Each number is 128 + 24 x the weight over its row's rms, rounded and kept within 0 to 255. Layers, rows and columns count from 0. The size above them is the row's rms in percent of the matrix's.

# layer 8 MLP down, 128x512, rms 0.0911, rows 109-127, columns 128-191
size [ 99  94 100 101  99 105  98 101 105 104 102 100 104  99  95 101  96 101  97]
[[170 166 134 120 131  75 123 131 163 156 156 120 137 146 107 141 129 179  98 120  93 185 156 120 134 140 172 120 144 172 109 101 147 110 111 130 156 119 124 162 148 124 116 158 143 120 141  95 144  93 108 157 121 120 141 132 137 134 137 126 101 153 132 149]
 [144  96  88 140 152 165 101 167 135 128 137 143  85 133 160 106  96  95  89 136 141 139 139 107 147 160 153 118 154 124 145 157 120 134 122  98 131 113 145 164 147 106 127 125 151 169 111 150 169 138 129 120 125 111 189 130 139 119 183 105 155  89 146 121]
 [112 115 100 175 139 155 105 149 153 128 114 119 149 112 145 133 143 143 103 151 110 108 124 139 114  74 127 108 106 169 122 116 148 145 130 140 134 117 125 161 165 145 163 139 120 117 119 107  96 129 138 126 127 130  60 136 156 103 113 135  92 158  88 105]
 [120 130 120 101 153 136 175 110 114 113 101 128 117 136 129 119 140  82  98  81 143 119 120 147 129 128 117  96  89 160 163 101 118 123 155 131 105 100  96 103 136 148 127 109 166 145 141 131 103 117 159 148 107 130 136 135 127 118 127  72 108 167 118 134]
 [160 194 130 129 144 145 102 149 173 133 150 152 150 148  82 114 113 133 153 164 177 132 177 152 132 109 125 111 144 123 112 148 108 151 107 133  98 131 127 163 119 142 121 134 143 144 126 166 134 109  92 131 161 140 117 172 168 159 111 192 108 106 115  72]
 [154 139 140 125 139  83 126 105  90 139 101  99 194  90 122  98 125 135 131 163  97 133 141 158 125 134 179 117 166 119 135 138 107  94 121 126 153 124 141 102 154 152 131 108 148 118 166 128  87 145 102 111 155  90 139 124 125 167 136 146  97 141 122 141]
 [149  88 111 132 154 120  87 159 110 145 156 128 173 137 147  99  87 143 114 137 143 173  92 167 107 138 123 103 123 128  89 123 180 158 123  87 144 111 133 153 106 161 108 144 141 119 137 164 195 139 100 148 117 130 115 134 125 148 124 147  96 144 140  69]
 [126 139 126 148 159 100 136 138 168 153 137 152  92 130 112 119 134 124 124 128 135 131 130 128 113 168 162 127 112 110 109 130  59 143 127 126 109 143 118 118  86 115 147 152 170  99 106 116 164  94 100 135 100 116 124 127 128 118 183 139 144 143 120  89]
 [159 118 134 112 127  79 178 115 120 132 119 116 127 133 114 176 117 143 123 109 137 136 123 138 140 157 111 135 113  77 105 151  95 111 121 131 146 126 113 135 160 110 110 211  75 147 113  75  72 144 134 136 154 123 145 131 137  83  76 108 113 175 149 116]
 [137 141 156 160 136 105 136 108 131 154 134  96  92 114  82 127 139  93 103 113 109 137 119 109 118 141 121  91 121 130 129 153 110 140 140 153  68  65  95 129  98 154 154 152 139 150 120 117 149 129 123  76 120 127 178 149 121 132  59  96 124 138 109 111]
 [ 90 127 116 154 122  86 126 147 144 107 161 130 143 134 121 175 119 120 165 106 106 161 116 172 123 133 110 161 103 148 124 118 128 118 119 140  72 116  85 144  68 107  92 126 188 154 125 160 140 163 101 125  85  97 134 116 116  98 132 114  57 128 144 115]
 [124 146 131  86 123  92  84  90 120 146 162 104 106 134 144 143 115 100  98  87  97 119 137 102 147 123 122 102 111 134 141 120 132 119 145  84 106 104 125 113 106 169 135 165 104 165 144 130 134 142  91 139 129 146  96 154 113 149 153  96 138 129 178  99]
 [ 92 128  72 109 143 146 105 120 142 121 134 150 138 168  94 148 110 113 140 135 105 153 115 117  92 148 122 118 109 121 150 128 133 112 137 124 144 100  47 125  97 137 110 127 151 100 152 150 160 134 146 142 140 114 131 131 168 135 114 156 119 130 127  98]
 [180 132 163  98 148 151 128 109  99 138  89 137 170 153 131 116 134 120 198 154 120 131 113 113 147  80 119 134 173 113 177 147 104  87 144  87 111 152 154  88 147 144 118 138 127 102 151 165  94 156 151 120 100 110 137 105 120 107 165 138 146 177 122 134]
 [102 107 113 141 126 149 104 102 123 122 121 118 149 103 146 188 153 151 114 130 117 116 137 138 111 133 106 111 128 111 142 145 133 103 118 116 179 126 136 112 133 139 140 120 125 109 162 157 165 134 108 138 171 109 139  91 111 154 123 142 118 146 109  85]
 [ 55 122 163 141 127 164  73 163 122 130 132 119 123 121 149  96 116 120 109 147 171 166 127 139 175  98 164 162 145 110 106 110 145 124 123 105 163 118 161 128 158 122 119  97 120 156 123 134  84 102 135  87 101 104 105 112 159  90 110 102 154 134 134 108]
 [123 158 124 140 127 136  82  88 119 129 151 112 128 115 123  90 180 148 112 149 125 107  83 106 131 102 134 121 109 110 111 124 142 161  90 116 121 109 161 133 127 153 120 104 136 131 115  84 150  97 149 153 153  90 132  99 144 136 115 129 137 123 119 114]
 [ 74 119 148 162 134 138 120  99  95 187 113 130 106 111  64  94 119 151 143 104 114  96 177 118 146 123 139 146 100 112 134 129 154 168  99 103 142 128 115 157 127 134 106 186  90 164 110 150 155 190 107 148 113 137 166 154  89 112 154 158 110 136  92 126]
 [123 161 111 135  54 151 120 142 122 129  84 115 141 127  85 150 147 121 127 109 124 139 152 133  97 130 135  93 121 148 160  94 108 139 149 154 137 166 138 134 112 166 122 107 110 119 125 142  99  85 162  90 150 154 106 134 115 125 155 116 102 130 161  70]]